Part of a small language model's weights.
Size: 15 layers, width 256, 2 heads of 128, MLP 1024 GELU, vocabulary 8192, 14.2M parameters.
Architecture: LayerNorm before each block, learned and rotary positions, biases on query, key and value, tied embeddings.
Training: a variant of SOAP for these matrices, 537M tokens, 4097 steps.
Each number is 200 + 30 x the weight over its row's rms, rounded and kept within 0 to 999. Layers, rows and columns count from 0. The size before them is the row's rms in percent of the matrix's.

# up: layer 9 MLP up, 1024x256, rms 0.145, rows 214-266, columns 64-127
# down: layer 9 MLP down (transposed), 1024x256, rms 0.146, rows 214-265, columns 64-127
up214,100,203,222,190,180,258,203,262,130,219,217,151,178,161,208,222,233,215,152,197,217,199,221,174,207,189,234,210,256,184,186,209,174,226,214,226,189,194,182,191,200,190,211,226,184,193,243,201,186,230,212,218,224,183,198,202,172,166,193,200,218,204,220,164,169
down214,100,206,195,191,180,202,188,231,207,214,222,236,224,156,160,193,216,172,259,218,214,196,220,156,211,226,223,162,203,221,219,233,139,168,250,195,275,175,200,174,208,225,225,259,193,222,259,158,164,192,230,183,146,216,173,162,274,227,180,228,228,210,211,187,206
up215,093,172,204,218,240,176,207,214,216,218,214,224,218,167,179,174,223,177,197,179,236,186,199,206,211,220,236,266,157,219,201,173,171,190,235,220,182,221,228,221,223,154,231,180,192,230,148,167,175,209,203,275,218,185,243,189,162,240,191,209,207,189,232,211,143
down215,092,173,222,221,169,177,224,252,201,219,199,171,199,227,195,175,262,158,191,193,220,130,198,155,185,216,148,221,144,191,228,226,144,196,167,227,218,205,191,214,186,187,216,195,230,217,225,226,194,198,232,182,172,120,236,215,271,158,175,230,193,206,189,167,237
up216,107,186,165,173,197,195,248,174,180,204,178,222,141,215,156,150,149,165,195,197,216,223,264,212,205,217,233,190,244,178,189,222,171,200,232,164,229,221,161,177,224,142,178,151,231,192,251,164,250,217,187,187,182,174,201,182,225,183,194,283,184,207,175,211,245
down216,110,200,219,205,180,189,191,218,181,197,216,253,183,194,212,184,184,173,235,255,276,252,203,194,142,251,212,187,237,172,170,228,194,201,166,171,196,177,193,181,202,207,188,197,198,217,228,171,205,173,193,184,213,172,252,143,205,130,233,152,229,241,169,174,221
up217,097,227,195,202,201,277,205,194,174,213,203,208,152,246,220,209,163,203,206,210,206,183,200,173,197,160,177,239,205,204,164,208,174,226,240,230,161,173,205,227,202,161,125,213,226,198,240,207,217,123,183,201,254,187,201,205,189,197,189,189,175,184,184,134,226
down217,102,187,240,167,135,211,212,187,183,194,211,210,177,190,216,182,154,204,157,150,265,185,221,221,239,157,180,214,214,180,181,221,184,207,184,198,200,212,179,172,188,208,209,238,233,183,163,246,203,217,240,208,200,220,259,200,223,171,195,251,174,222,201,242,243
up218,093,212,225,240,244,175,236,186,206,204,158,202,277,218,199,217,198,192,232,171,205,190,164,144,216,199,245,173,231,208,200,203,217,256,216,160,173,157,225,150,142,223,197,212,222,231,244,177,177,165,214,180,198,240,246,193,164,247,193,136,202,197,213,137,188
down218,097,185,166,199,191,189,161,161,259,210,226,184,179,193,193,208,220,237,219,225,218,204,220,173,258,194,184,189,182,219,148,245,180,195,202,270,229,210,207,203,212,136,165,231,192,183,203,214,202,153,177,228,196,156,232,214,140,163,183,193,225,266,209,237,213
up219,101,159,221,228,192,161,216,210,226,202,201,265,154,239,197,161,174,183,157,245,153,160,197,142,245,236,181,186,147,284,177,186,228,173,169,211,209,182,211,145,283,215,171,196,204,221,200,186,183,198,236,243,226,198,183,183,160,186,194,215,195,196,162,274,256
down219,104,219,227,152,214,172,187,197,208,227,230,213,212,173,180,232,194,159,236,141,221,195,142,168,213,194,173,181,226,243,192,185,211,233,166,178,181,181,183,215,180,208,221,186,213,188,163,246,268,164,167,184,186,203,246,170,224,224,223,209,215,169,191,215,188
up220,102,214,165,149,233,256,161,173,193,161,166,220,197,217,195,217,223,250,209,168,210,244,199,179,135,226,183,203,189,257,177,217,209,206,184,205,207,170,169,158,182,243,184,184,190,205,229,171,246,211,134,216,211,237,179,162,209,153,232,182,198,187,172,231,223
down220,100,148,167,186,163,222,228,208,205,195,244,141,141,191,157,197,243,206,228,218,179,144,225,146,224,154,187,240,186,185,222,183,223,211,184,249,212,182,196,279,184,139,230,235,189,223,154,189,188,166,249,191,197,208,218,189,164,241,205,215,247,218,167,278,190
up221,093,243,228,194,218,162,231,168,189,199,232,149,234,231,186,190,159,237,202,242,158,233,196,249,263,245,200,244,225,212,175,191,226,210,213,203,148,195,181,156,164,215,243,199,203,183,205,201,184,211,167,163,213,164,224,199,194,182,256,161,232,218,194,180,257
down221,096,239,196,157,245,232,173,234,188,201,219,218,174,159,238,235,191,217,184,220,199,163,164,214,209,205,210,234,205,211,268,173,237,194,193,243,144,202,169,255,196,186,198,221,206,177,209,202,157,187,148,173,134,167,193,179,231,164,188,193,250,193,244,210,251
up222,104,228,176,246,212,134,164,192,200,226,190,289,190,185,259,180,174,200,232,199,179,199,235,192,177,200,222,226,203,193,216,231,186,221,241,236,198,178,284,152,190,174,252,188,248,178,159,213,194,174,232,202,210,230,231,209,199,200,210,189,166,235,202,180,172
down222,099,252,173,182,140,205,174,229,135,218,201,208,179,264,199,212,237,197,192,163,263,172,217,224,197,199,157,169,160,179,143,209,202,164,213,194,168,235,202,195,186,232,166,196,231,209,208,213,228,204,166,169,218,263,255,120,212,231,186,207,193,180,249,179,193
up223,089,177,231,259,232,220,171,187,192,233,194,195,227,130,184,193,190,206,222,181,226,224,253,171,172,168,187,244,204,194,189,211,149,194,208,190,220,225,134,247,200,164,232,200,233,218,271,159,220,190,186,242,203,171,202,216,190,219,208,218,177,222,171,201,197
down223,095,202,171,158,169,160,224,188,203,226,210,193,178,232,233,228,202,220,184,227,205,177,124,210,194,247,239,229,178,182,214,200,242,202,196,191,216,195,214,203,233,183,193,206,227,197,180,196,171,232,212,190,223,228,177,215,188,211,154,197,240,218,196,213,178
up224,098,176,207,232,207,203,188,148,212,258,220,212,199,204,142,152,202,246,216,242,248,213,201,220,203,170,188,197,157,214,213,191,156,222,174,194,179,165,224,201,122,187,168,177,215,202,203,219,216,182,190,201,206,176,153,214,186,225,202,198,233,203,207,229,266
down224,101,197,182,197,240,210,178,163,217,148,178,208,200,216,188,222,183,117,195,197,177,136,184,185,184,235,186,171,202,201,210,208,237,181,195,198,207,197,148,197,83,200,223,199,129,207,204,201,175,174,201,221,197,217,193,200,185,155,208,189,177,227,238,190,228
up225,092,190,201,192,227,248,171,202,169,139,173,119,190,176,214,169,205,200,244,259,218,182,208,154,189,180,169,155,201,197,234,185,246,214,226,243,176,198,204,223,216,246,193,248,168,193,209,195,168,234,237,176,213,226,191,191,208,139,137,273,225,193,244,211,160
down225,096,242,265,220,224,210,255,228,246,195,213,201,209,203,180,212,128,184,251,185,163,199,225,202,237,216,180,240,212,137,197,216,192,183,214,170,221,235,281,183,240,246,223,195,177,189,192,231,146,195,173,163,195,144,194,156,172,231,210,173,223,136,123,223,159
up226,080,203,219,221,263,140,219,188,216,158,169,216,144,129,169,154,270,167,225,186,213,197,127,241,180,179,209,182,191,279,211,210,182,161,190,181,187,217,240,205,183,205,174,138,226,189,187,223,242,153,236,178,214,170,171,163,186,222,179,209,176,190,237,205,170
down226,076,234,129,187,230,222,189,202,210,221,194,165,206,208,216,218,150,211,175,166,236,190,205,192,180,212,198,201,147,208,220,205,170,186,235,210,152,176,180,220,104,211,185,249,196,239,218,273,169,184,165,202,143,235,243,249,209,207,167,236,217,162,177,196,140
up227,097,219,185,161,211,214,231,227,176,223,181,197,236,182,168,235,175,192,204,210,201,223,182,195,212,186,228,206,241,261,139,191,223,228,207,204,168,223,254,173,151,221,175,211,192,200,185,129,187,211,218,188,233,221,136,210,199,222,179,157,209,152,185,169,150
down227,098,184,182,179,168,226,208,188,131,127,192,199,160,224,222,189,224,190,270,205,185,216,203,183,195,229,215,154,209,224,196,221,254,254,192,228,167,182,190,193,294,233,174,156,244,173,196,157,184,223,216,216,205,240,180,183,206,161,131,260,130,211,207,222,241
up228,099,248,171,214,188,200,221,207,245,180,248,175,191,205,228,172,215,226,160,184,220,164,290,175,222,167,193,200,215,173,226,172,235,165,181,233,212,161,231,241,156,194,158,237,205,160,206,195,248,184,189,209,164,157,186,189,185,162,231,218,176,182,171,193,223
down228,100,168,193,209,220,195,157,182,151,205,241,188,239,179,162,202,205,214,231,161,269,211,237,232,220,286,153,230,164,233,233,189,192,256,195,293,176,236,124,190,145,200,190,183,205,213,176,266,200,201,176,210,185,198,142,239,203,167,230,238,165,167,209,231,174
up229,096,244,184,226,241,208,216,242,208,209,201,224,195,222,211,208,195,195,276,176,139,207,189,207,201,209,192,197,146,180,170,261,219,218,188,190,212,138,243,205,220,145,217,210,189,202,217,140,217,178,189,131,173,178,217,202,237,254,200,241,255,145,182,202,192
down229,098,216,210,194,195,198,233,215,184,235,188,214,162,218,159,229,212,218,211,154,207,239,159,214,233,199,207,199,221,165,256,208,222,206,186,206,227,197,158,174,87,215,202,217,199,162,194,194,143,207,168,218,142,222,218,213,270,206,138,210,208,221,209,205,239
up230,096,190,207,219,181,218,231,191,255,205,199,145,225,189,246,194,191,194,199,182,216,187,222,232,199,145,239,139,195,191,189,187,204,266,177,138,189,171,213,180,181,241,277,181,250,191,197,272,198,204,223,154,231,214,184,185,124,202,216,207,150,231,196,243,209
down230,097,141,204,273,204,210,226,217,186,162,253,160,201,174,195,192,167,242,157,237,215,136,246,181,158,191,193,227,156,178,190,208,201,150,169,264,184,185,258,231,145,171,230,211,179,141,234,194,191,236,176,187,196,237,208,241,224,222,211,217,206,224,235,163,215
up231,102,139,232,206,194,184,189,246,214,201,182,206,198,194,212,210,198,201,258,221,188,170,190,199,204,182,192,180,201,178,176,224,213,214,166,192,197,137,288,212,196,156,184,156,214,200,213,168,176,201,224,192,217,180,212,193,194,212,164,208,204,172,225,177,190
down231,096,263,170,177,183,237,232,218,210,186,231,169,249,207,171,171,238,190,200,189,220,211,187,214,143,222,219,184,199,231,198,187,231,181,242,264,195,200,136,196,220,185,219,220,191,252,199,208,217,153,203,188,178,228,191,207,185,198,246,201,190,245,194,212,194
up232,098,185,183,195,192,185,176,188,206,202,196,172,231,178,163,269,239,175,243,224,204,189,194,217,161,191,205,192,247,188,173,193,177,186,228,175,191,154,216,196,207,253,236,233,232,220,188,287,249,175,219,246,250,185,218,147,213,251,194,218,201,249,203,150,219
down232,097,220,219,164,169,196,166,220,229,187,204,129,219,192,180,190,202,216,130,187,170,237,222,205,232,212,170,262,213,228,230,186,233,224,233,151,220,209,237,201,198,220,209,155,192,198,161,237,201,223,186,175,156,193,221,191,150,240,237,167,172,184,198,239,173
up233,105,189,221,183,209,216,204,184,191,238,191,166,256,275,206,195,175,151,187,146,194,243,240,223,206,201,236,236,157,216,207,250,190,201,125,226,236,245,204,259,227,185,209,189,225,250,265,278,162,162,216,177,194,193,137,171,216,217,143,224,213,184,229,214,174
down233,099,191,194,175,219,219,163,175,241,216,213,207,201,207,218,168,228,154,189,184,226,176,220,207,204,169,185,190,161,210,240,197,197,196,215,215,218,188,193,220,318,208,191,161,212,208,266,174,150,173,231,181,266,167,201,204,228,201,193,206,193,224,137,231,215
up234,095,178,159,184,251,216,182,143,279,261,188,268,184,191,177,203,221,208,143,202,202,215,125,219,178,213,212,245,153,191,244,228,166,197,176,188,161,180,185,195,198,232,204,176,165,193,212,180,185,170,202,196,178,174,209,217,193,169,198,157,181,184,118,211,214
down234,097,192,218,215,197,114,160,189,194,155,193,203,158,213,195,188,176,157,234,218,191,173,209,140,209,216,250,213,169,215,163,176,219,230,209,178,174,156,237,139,175,189,176,185,184,227,202,165,223,193,163,171,189,188,207,188,192,230,211,226,140,142,216,179,205
up235,098,211,186,211,213,221,194,205,211,173,166,191,221,278,184,208,241,243,198,192,213,236,237,207,172,184,217,190,178,214,181,195,236,198,202,218,147,216,226,229,185,207,223,187,235,219,187,278,184,221,193,206,178,186,210,206,168,212,226,212,224,157,195,201,137
down235,093,200,169,158,200,203,149,192,232,138,197,220,250,206,208,237,182,154,224,170,222,256,202,232,197,199,154,139,172,195,179,215,189,201,187,154,230,153,215,194,185,189,149,209,213,240,162,144,150,181,236,217,246,121,175,194,195,231,189,153,197,233,256,201,258
up236,098,226,216,205,193,211,259,244,180,212,188,173,178,194,184,263,187,161,191,209,233,227,194,219,195,219,227,197,177,228,174,205,223,166,202,247,220,222,182,166,169,188,193,250,199,112,135,186,248,193,224,144,253,185,229,190,203,150,263,180,222,269,199,216,179
down236,102,243,201,197,233,186,204,223,225,175,161,224,153,198,202,181,221,195,181,190,236,164,161,216,151,248,259,214,174,260,159,215,215,245,178,194,175,154,167,256,243,203,171,203,210,268,155,181,181,203,231,221,273,214,204,187,157,179,187,205,205,165,225,203,164
up237,104,196,224,263,187,191,203,217,192,262,223,193,201,215,146,169,216,202,136,236,204,150,211,215,194,180,172,243,160,198,161,180,170,237,272,169,215,230,192,201,269,226,183,156,110,238,189,205,184,163,206,248,192,161,161,248,232,217,171,207,202,201,185,185,185
down237,104,201,195,177,190,192,231,225,191,228,217,229,187,173,229,197,196,227,191,245,225,271,193,244,231,168,199,197,183,214,202,256,230,271,198,196,220,246,225,200,212,189,225,200,146,197,187,205,157,226,162,228,208,146,210,225,212,168,190,235,137,195,181,180,188
up238,076,160,179,212,232,259,168,187,192,221,166,184,212,199,188,141,158,178,208,210,186,191,199,185,208,226,201,224,210,203,229,196,230,211,231,150,133,161,163,208,237,225,200,190,194,213,200,231,216,177,179,145,219,256,181,168,226,181,121,159,231,216,169,232,209
down238,082,226,168,171,198,220,193,226,177,255,227,213,178,204,276,206,191,198,148,168,209,177,190,168,204,198,172,222,181,185,223,232,182,182,185,179,233,159,195,198,95,162,240,238,113,203,177,205,154,192,232,224,144,205,227,190,238,196,158,206,237,179,199,223,248
up239,103,224,220,195,215,206,246,215,227,132,195,220,164,254,240,215,235,179,141,230,181,227,220,209,235,156,200,223,181,190,177,217,229,208,157,214,257,242,255,212,186,167,205,177,204,251,191,181,232,246,192,222,215,252,205,224,191,198,217,204,177,222,163,225,234
down239,103,202,195,202,197,191,194,170,190,164,232,224,223,213,158,193,191,258,183,207,275,207,236,197,216,290,186,231,200,172,182,197,209,206,172,199,203,246,168,206,164,198,220,189,187,183,214,208,232,249,210,185,181,188,200,185,186,169,221,238,263,222,212,208,229
up240,098,248,187,207,221,197,242,243,229,231,163,185,236,241,193,210,187,173,163,177,208,243,218,191,165,150,157,124,204,241,169,208,200,194,227,271,237,186,218,205,244,197,232,210,208,227,186,200,179,178,193,140,200,222,233,204,182,183,212,192,224,144,201,154,213
down240,096,138,213,196,200,196,193,193,199,203,251,211,229,289,177,301,209,212,213,246,216,232,198,169,147,185,191,177,164,185,178,230,217,189,158,175,158,180,168,203,167,266,167,210,187,190,236,230,168,180,190,247,188,180,195,180,169,229,169,251,148,182,201,178,202
up241,100,204,205,191,221,159,214,157,161,202,221,191,180,208,195,178,218,229,145,197,264,234,175,243,181,180,195,209,208,145,229,183,211,184,201,190,229,222,259,264,187,218,210,133,166,185,195,160,198,190,173,206,204,145,194,240,259,163,163,226,183,179,233,211,224
down241,103,252,215,235,203,149,177,187,224,229,194,193,191,159,187,170,145,216,216,234,193,233,230,241,170,162,256,205,211,195,204,185,261,189,160,237,181,242,240,225,244,177,180,199,193,206,208,231,213,180,185,188,227,211,223,232,228,216,199,214,212,177,184,129,166
up242,088,183,203,182,231,161,223,143,183,147,201,126,219,200,161,193,161,227,232,211,146,205,200,211,203,169,248,225,199,232,158,217,195,231,207,176,223,181,206,174,169,198,179,174,206,229,192,211,170,219,180,218,192,266,224,202,155,197,279,201,194,210,169,199,155
down242,100,159,267,207,208,146,223,176,170,188,191,179,178,208,228,266,188,210,223,144,204,230,175,241,220,232,239,205,217,225,218,204,214,234,172,178,179,218,226,216,170,249,214,192,236,190,205,223,204,230,222,226,222,196,213,222,230,195,143,212,206,171,235,245,151
up243,104,164,130,182,192,242,192,240,188,173,208,185,220,195,182,192,181,179,208,241,179,198,189,232,246,171,150,155,203,233,205,173,230,130,181,236,168,241,153,191,184,219,174,188,230,207,166,204,232,218,196,209,181,211,206,172,153,184,163,191,215,172,212,200,222
down243,095,253,235,190,234,165,171,244,153,216,177,220,198,199,124,257,187,154,214,132,170,181,168,207,196,241,237,178,216,225,132,206,161,248,267,175,259,186,147,242,186,226,212,163,255,181,187,154,220,192,221,194,188,184,224,141,182,211,230,197,192,203,167,198,226
up244,093,167,196,173,203,241,227,161,202,153,203,215,183,241,242,203,187,230,192,131,158,194,154,210,187,217,207,234,194,185,192,187,193,289,202,177,200,227,137,206,186,179,214,211,163,222,142,182,173,196,187,170,150,182,206,179,228,250,222,123,159,169,136,172,225
down244,090,166,156,251,266,183,152,156,210,174,177,175,188,170,208,217,274,196,193,219,177,225,202,173,191,233,180,210,175,221,248,156,217,205,179,210,183,186,199,249,183,196,153,193,220,199,186,241,205,181,217,219,211,240,160,190,208,143,200,154,213,179,206,181,152
up245,098,240,191,207,181,255,234,190,233,191,262,230,209,234,223,186,214,195,190,253,265,167,231,211,219,194,189,190,219,175,200,188,212,181,196,179,249,217,217,182,160,192,214,192,193,195,232,165,175,159,253,252,212,205,243,207,219,197,165,157,173,153,229,185,228
down245,091,195,219,200,176,165,217,179,195,208,153,226,181,239,201,230,209,194,220,166,167,227,182,204,207,165,219,191,241,181,210,190,176,197,221,213,156,216,151,240,231,180,185,193,185,223,205,199,155,241,181,198,167,225,216,223,164,171,253,203,219,212,150,237,190
up246,126,186,248,192,197,162,178,179,180,145,235,173,219,203,209,221,222,202,205,205,242,278,159,190,169,193,182,202,210,229,157,195,214,191,158,197,198,242,210,224,171,137,220,198,184,179,213,246,178,194,160,198,202,242,209,126,192,186,214,214,229,150,153,168,146
down246,147,189,207,213,181,162,173,194,195,204,223,169,245,160,207,205,173,171,236,155,172,225,190,202,211,167,233,178,219,208,157,200,233,133,161,260,190,222,198,200,196,180,207,201,174,235,209,188,189,208,218,166,168,231,207,145,207,157,212,181,203,170,162,135,181
up247,104,186,215,187,212,228,156,221,206,235,216,199,227,165,160,144,196,227,178,202,231,155,223,187,202,195,161,233,183,178,166,132,178,187,213,219,168,239,191,263,236,280,218,224,174,237,224,205,202,225,199,222,224,181,166,211,151,261,220,208,221,203,213,194,180
down247,096,212,253,185,157,156,212,213,179,201,205,185,200,215,179,165,170,190,253,193,242,196,152,175,161,208,172,230,185,220,160,191,184,192,182,214,180,225,179,243,173,195,208,274,184,212,227,246,193,199,187,153,138,229,199,213,251,196,167,215,259,197,162,201,119
up248,102,178,216,216,229,205,211,151,215,212,242,214,211,188,137,177,232,191,221,213,233,207,163,241,175,160,192,170,240,149,210,191,214,184,181,199,269,163,176,222,195,171,171,189,192,193,212,191,210,225,180,199,156,175,203,227,201,240,213,205,244,184,210,213,179
down248,106,227,192,216,177,253,217,224,194,248,184,192,233,195,259,189,182,197,166,184,197,172,202,192,184,242,172,196,156,221,197,170,231,224,195,227,202,170,205,200,168,175,205,236,197,174,139,169,202,190,165,172,190,207,196,223,195,196,186,171,230,227,195,193,177
up249,097,184,210,248,208,200,225,195,195,210,195,246,185,207,196,169,248,202,207,194,187,185,196,168,185,152,185,201,175,197,190,186,187,167,171,188,149,185,215,169,205,202,197,216,274,179,239,198,154,204,167,145,150,217,201,222,210,218,187,217,221,184,156,208,232
down249,097,204,200,150,276,193,177,204,188,164,164,190,193,235,219,204,154,178,194,204,204,262,206,176,228,196,197,176,221,236,228,214,213,222,195,188,242,165,223,198,159,149,195,198,217,212,229,192,190,197,208,177,179,180,170,228,173,213,142,216,179,201,176,192,148
up250,104,193,214,203,150,187,192,219,230,198,214,157,199,178,202,195,189,233,189,209,216,194,213,208,164,212,230,212,160,165,189,250,221,147,216,232,246,198,180,194,157,206,200,225,239,202,199,212,221,240,216,234,183,275,273,201,152,204,204,178,193,203,172,157,240
down250,107,159,230,249,203,192,160,238,177,235,161,230,204,227,180,173,206,214,194,209,168,192,256,156,227,171,195,212,199,228,216,231,188,214,214,226,218,224,184,210,240,239,187,253,234,197,202,255,227,214,230,183,229,230,244,174,230,251,198,193,243,197,187,281,208
up251,094,184,185,203,187,186,197,220,215,163,217,241,202,225,179,168,183,183,197,218,212,234,130,195,253,144,208,186,179,154,192,224,191,225,181,187,186,228,221,205,163,218,270,197,154,233,200,209,205,217,171,216,222,152,219,186,162,244,141,220,156,208,245,236,213
down251,085,173,239,169,215,230,242,201,162,259,174,187,202,145,183,226,239,195,231,200,235,178,250,196,118,265,178,229,216,209,239,185,230,128,158,209,233,194,180,213,48,189,160,204,205,215,203,191,201,190,237,182,163,227,155,241,199,154,211,224,225,187,207,162,222
up252,099,221,178,212,216,195,173,194,236,206,241,221,167,226,139,241,238,215,160,175,199,188,222,229,176,197,191,189,173,212,209,170,250,219,163,259,213,236,235,133,190,171,141,252,189,172,156,220,126,240,210,235,155,137,214,186,202,237,207,199,221,208,222,228,213
down252,097,188,180,191,235,151,214,225,237,202,245,187,173,183,222,131,191,190,190,154,194,146,213,132,171,160,163,237,249,226,221,192,218,234,188,216,151,183,179,212,216,180,211,229,225,164,204,216,174,223,203,202,213,202,187,215,196,230,218,127,218,184,187,199,226
up253,101,200,218,185,198,179,221,220,225,193,187,184,237,185,185,188,186,198,170,230,252,238,187,154,190,171,193,201,223,198,173,222,199,231,186,179,216,214,178,181,143,232,193,171,184,210,148,220,221,228,189,184,208,191,231,246,168,160,237,129,132,210,181,251,153
down253,100,228,211,198,204,190,163,172,214,201,222,159,208,279,182,223,258,194,184,159,141,191,151,228,191,244,193,191,220,181,229,189,189,222,195,186,161,186,211,225,188,213,250,204,238,210,182,204,217,194,209,222,137,218,202,207,178,210,150,237,248,199,193,205,202
up254,102,227,162,198,200,202,263,226,207,196,187,157,211,253,199,151,209,217,179,215,218,215,276,186,169,142,200,223,230,245,244,255,208,177,236,219,198,205,188,232,205,201,159,160,234,204,204,176,195,221,161,189,207,186,192,138,231,212,221,205,191,190,206,219,199
down254,104,226,251,203,298,231,186,203,211,218,217,202,239,175,195,197,269,200,172,214,191,204,188,216,210,204,217,236,212,175,195,180,228,241,216,247,232,229,145,264,243,163,182,184,211,193,195,158,151,188,245,220,171,244,213,179,233,204,204,123,177,216,199,177,220
up255,114,222,172,155,212,240,199,177,185,150,188,223,194,183,182,231,237,176,252,225,255,205,225,171,208,189,186,159,173,203,178,220,157,188,211,190,179,185,184,214,230,258,214,217,210,181,182,235,211,216,210,189,194,152,161,183,136,160,149,173,269,250,206,215,217
down255,122,230,142,219,230,196,178,244,242,177,172,229,191,182,205,182,215,137,262,243,212,196,248,222,248,163,224,168,172,223,192,195,241,203,244,231,210,212,183,249,256,239,212,181,195,181,228,180,211,233,242,222,224,211,185,202,198,183,165,177,212,203,179,171,204
up256,101,152,172,226,233,199,210,155,174,227,190,166,251,152,241,227,177,195,172,238,144,208,217,187,218,178,159,212,197,215,234,237,219,178,243,207,256,264,204,172,202,190,222,214,240,187,244,191,187,195,202,210,205,136,193,176,169,163,193,228,184,237,199,215,214
down256,094,223,263,162,177,190,212,172,199,185,225,215,212,183,145,213,234,238,163,179,232,185,206,201,208,244,228,207,190,189,190,146,198,170,174,233,165,177,176,184,224,238,205,200,169,244,186,253,205,239,218,235,211,250,179,235,231,267,210,124,218,195,215,216,145
up257,095,261,166,218,220,250,203,181,200,190,143,203,149,218,186,230,182,169,200,194,174,189,205,200,138,188,201,219,133,203,179,166,199,211,264,208,200,279,184,192,207,215,165,204,155,245,170,220,201,208,224,202,188,214,205,178,192,172,162,216,178,207,171,285,197
down257,099,210,173,191,141,183,206,182,179,196,260,188,209,146,216,195,200,222,218,229,184,193,123,203,231,195,263,224,244,220,197,191,190,202,227,156,249,179,202,186,180,265,199,219,230,194,241,171,202,191,219,161,168,220,216,232,166,232,208,173,174,204,209,181,191
up258,105,175,186,217,183,190,246,145,196,234,191,225,185,173,235,153,192,235,211,146,223,197,174,186,169,186,164,218,199,259,157,191,182,205,230,240,181,179,183,227,198,185,194,197,108,182,197,213,209,226,177,240,189,217,224,179,209,190,211,197,189,204,187,180,174
down258,105,240,198,195,172,190,167,169,272,195,239,199,188,236,199,216,207,213,231,204,150,178,161,160,200,227,224,160,193,178,216,208,158,191,218,180,172,192,181,221,143,230,213,195,214,217,205,172,231,175,130,146,187,210,170,226,179,152,170,233,169,211,243,243,181
up259,101,211,236,171,232,164,195,143,214,185,219,141,130,151,180,208,191,229,220,186,229,181,188,197,261,216,234,210,200,184,164,155,184,186,221,220,223,196,206,208,208,213,190,154,209,209,190,222,214,286,142,229,198,176,170,193,212,222,194,156,155,189,183,184,213
down259,105,189,191,244,198,225,182,203,171,152,183,228,202,174,186,147,163,222,247,182,175,175,187,186,176,235,243,161,206,199,241,206,176,176,195,189,202,177,203,175,207,205,215,226,173,238,187,242,255,206,167,183,168,188,219,213,122,175,190,213,229,189,221,222,208
up260,104,205,199,190,229,174,130,163,230,198,233,203,171,170,156,190,168,221,214,187,183,212,215,165,180,192,163,266,201,212,169,191,185,227,230,228,183,202,195,218,213,207,226,210,243,201,254,208,189,139,204,172,221,193,208,227,232,221,225,162,218,212,206,204,268
down260,114,207,220,232,197,194,192,163,113,174,248,180,269,171,165,221,239,170,186,165,220,234,190,214,208,221,229,160,185,176,147,205,146,235,199,190,213,189,152,205,147,201,198,251,197,189,170,151,234,194,189,153,169,219,189,166,194,228,218,242,256,208,213,188,245
up261,101,228,219,197,211,146,169,207,225,203,196,232,175,181,224,181,175,213,212,177,227,211,206,189,212,223,183,213,130,207,237,191,238,179,255,189,214,211,199,178,201,247,142,231,172,215,277,217,304,150,208,201,169,231,187,209,195,263,260,250,209,149,197,234,203
down261,102,194,209,185,223,188,187,204,163,238,217,219,220,201,179,189,193,226,239,221,191,178,206,209,196,210,197,166,216,199,170,259,211,188,240,246,151,197,156,195,67,181,191,181,148,180,236,186,215,203,173,198,210,169,154,199,188,223,190,172,192,263,197,207,180
up262,105,218,215,191,219,224,235,192,173,251,188,202,182,205,191,233,184,227,209,206,206,161,179,208,247,198,172,250,243,207,232,207,195,150,190,235,237,215,202,158,213,181,226,175,121,198,211,171,228,222,189,154,180,176,181,204,185,255,161,175,263,233,208,201,184
down262,102,218,166,188,198,210,229,223,247,201,179,173,210,142,193,223,197,173,201,237,147,217,241,160,163,236,232,175,180,235,212,203,226,168,205,230,195,150,187,171,189,234,149,165,225,192,193,157,164,204,183,237,177,222,199,197,177,184,209,167,146,193,190,195,223
up263,099,220,196,231,220,193,200,207,183,230,220,218,213,174,235,223,191,200,181,205,205,215,184,187,171,238,237,194,169,195,233,192,249,146,215,194,184,191,211,174,206,178,192,145,200,204,208,223,209,168,209,242,167,206,151,191,195,218,170,221,197,149,184,213,189
down263,104,206,179,137,220,180,156,186,168,193,211,219,202,176,229,190,168,169,229,197,268,182,190,239,230,219,204,207,219,182,223,211,178,215,178,219,248,218,226,200,207,217,203,192,227,231,199,236,142,216,136,161,188,180,176,195,203,172,217,192,166,183,228,155,179
up264,103,201,210,216,187,265,202,195,216,213,208,181,206,245,199,190,163,159,232,191,147,156,202,210,202,181,281,227,178,186,197,212,233,178,256,219,189,114,189,219,189,161,200,189,213,131,258,166,196,203,198,173,187,137,171,175,259,260,170,206,210,196,212,173,215
down264,092,174,216,179,200,148,200,210,187,221,192,204,236,216,203,144,185,199,221,215,186,203,198,188,208,177,214,191,195,229,178,258,240,220,204,156,183,224,206,244,201,174,216,191,241,204,233,169,222,164,213,141,185,233,174,198,201,218,203,158,188,223,165,213,189
up265,101,142,219,210,224,247,228,199,204,197,230,189,151,226,175,171,196,200,164,214,212,179,218,211,216,161,215,207,154,225,259,218,213,157,215,226,233,183,206,221,202,178,181,200,194,172,239,238,172,195,222,182,203,219,249,214,187,181,159,244,240,258,221,234,235
down265,101,231,202,246,197,116,214,160,171,166,181,197,169,218,198,169,184,179,142,178,217,193,176,198,226,192,171,207,164,186,226,196,211,213,228,179,233,259,223,187,189,223,180,201,255,189,172,218,185,173,193,236,187,216,230,191,248,225,150,167,187,162,194,188,137
up266,097,179,165,245,162,224,184,219,179,201,212,191,204,207,253,204,185,198,232,201,205,223,190,197,178,166,221,170,197,143,153,220,163,196,216,192,282,205,189,199,197,258,235,188,204,159,234,242,226,173,193,271,169,200,221,182,124,229,204,199,146,244,222,228,201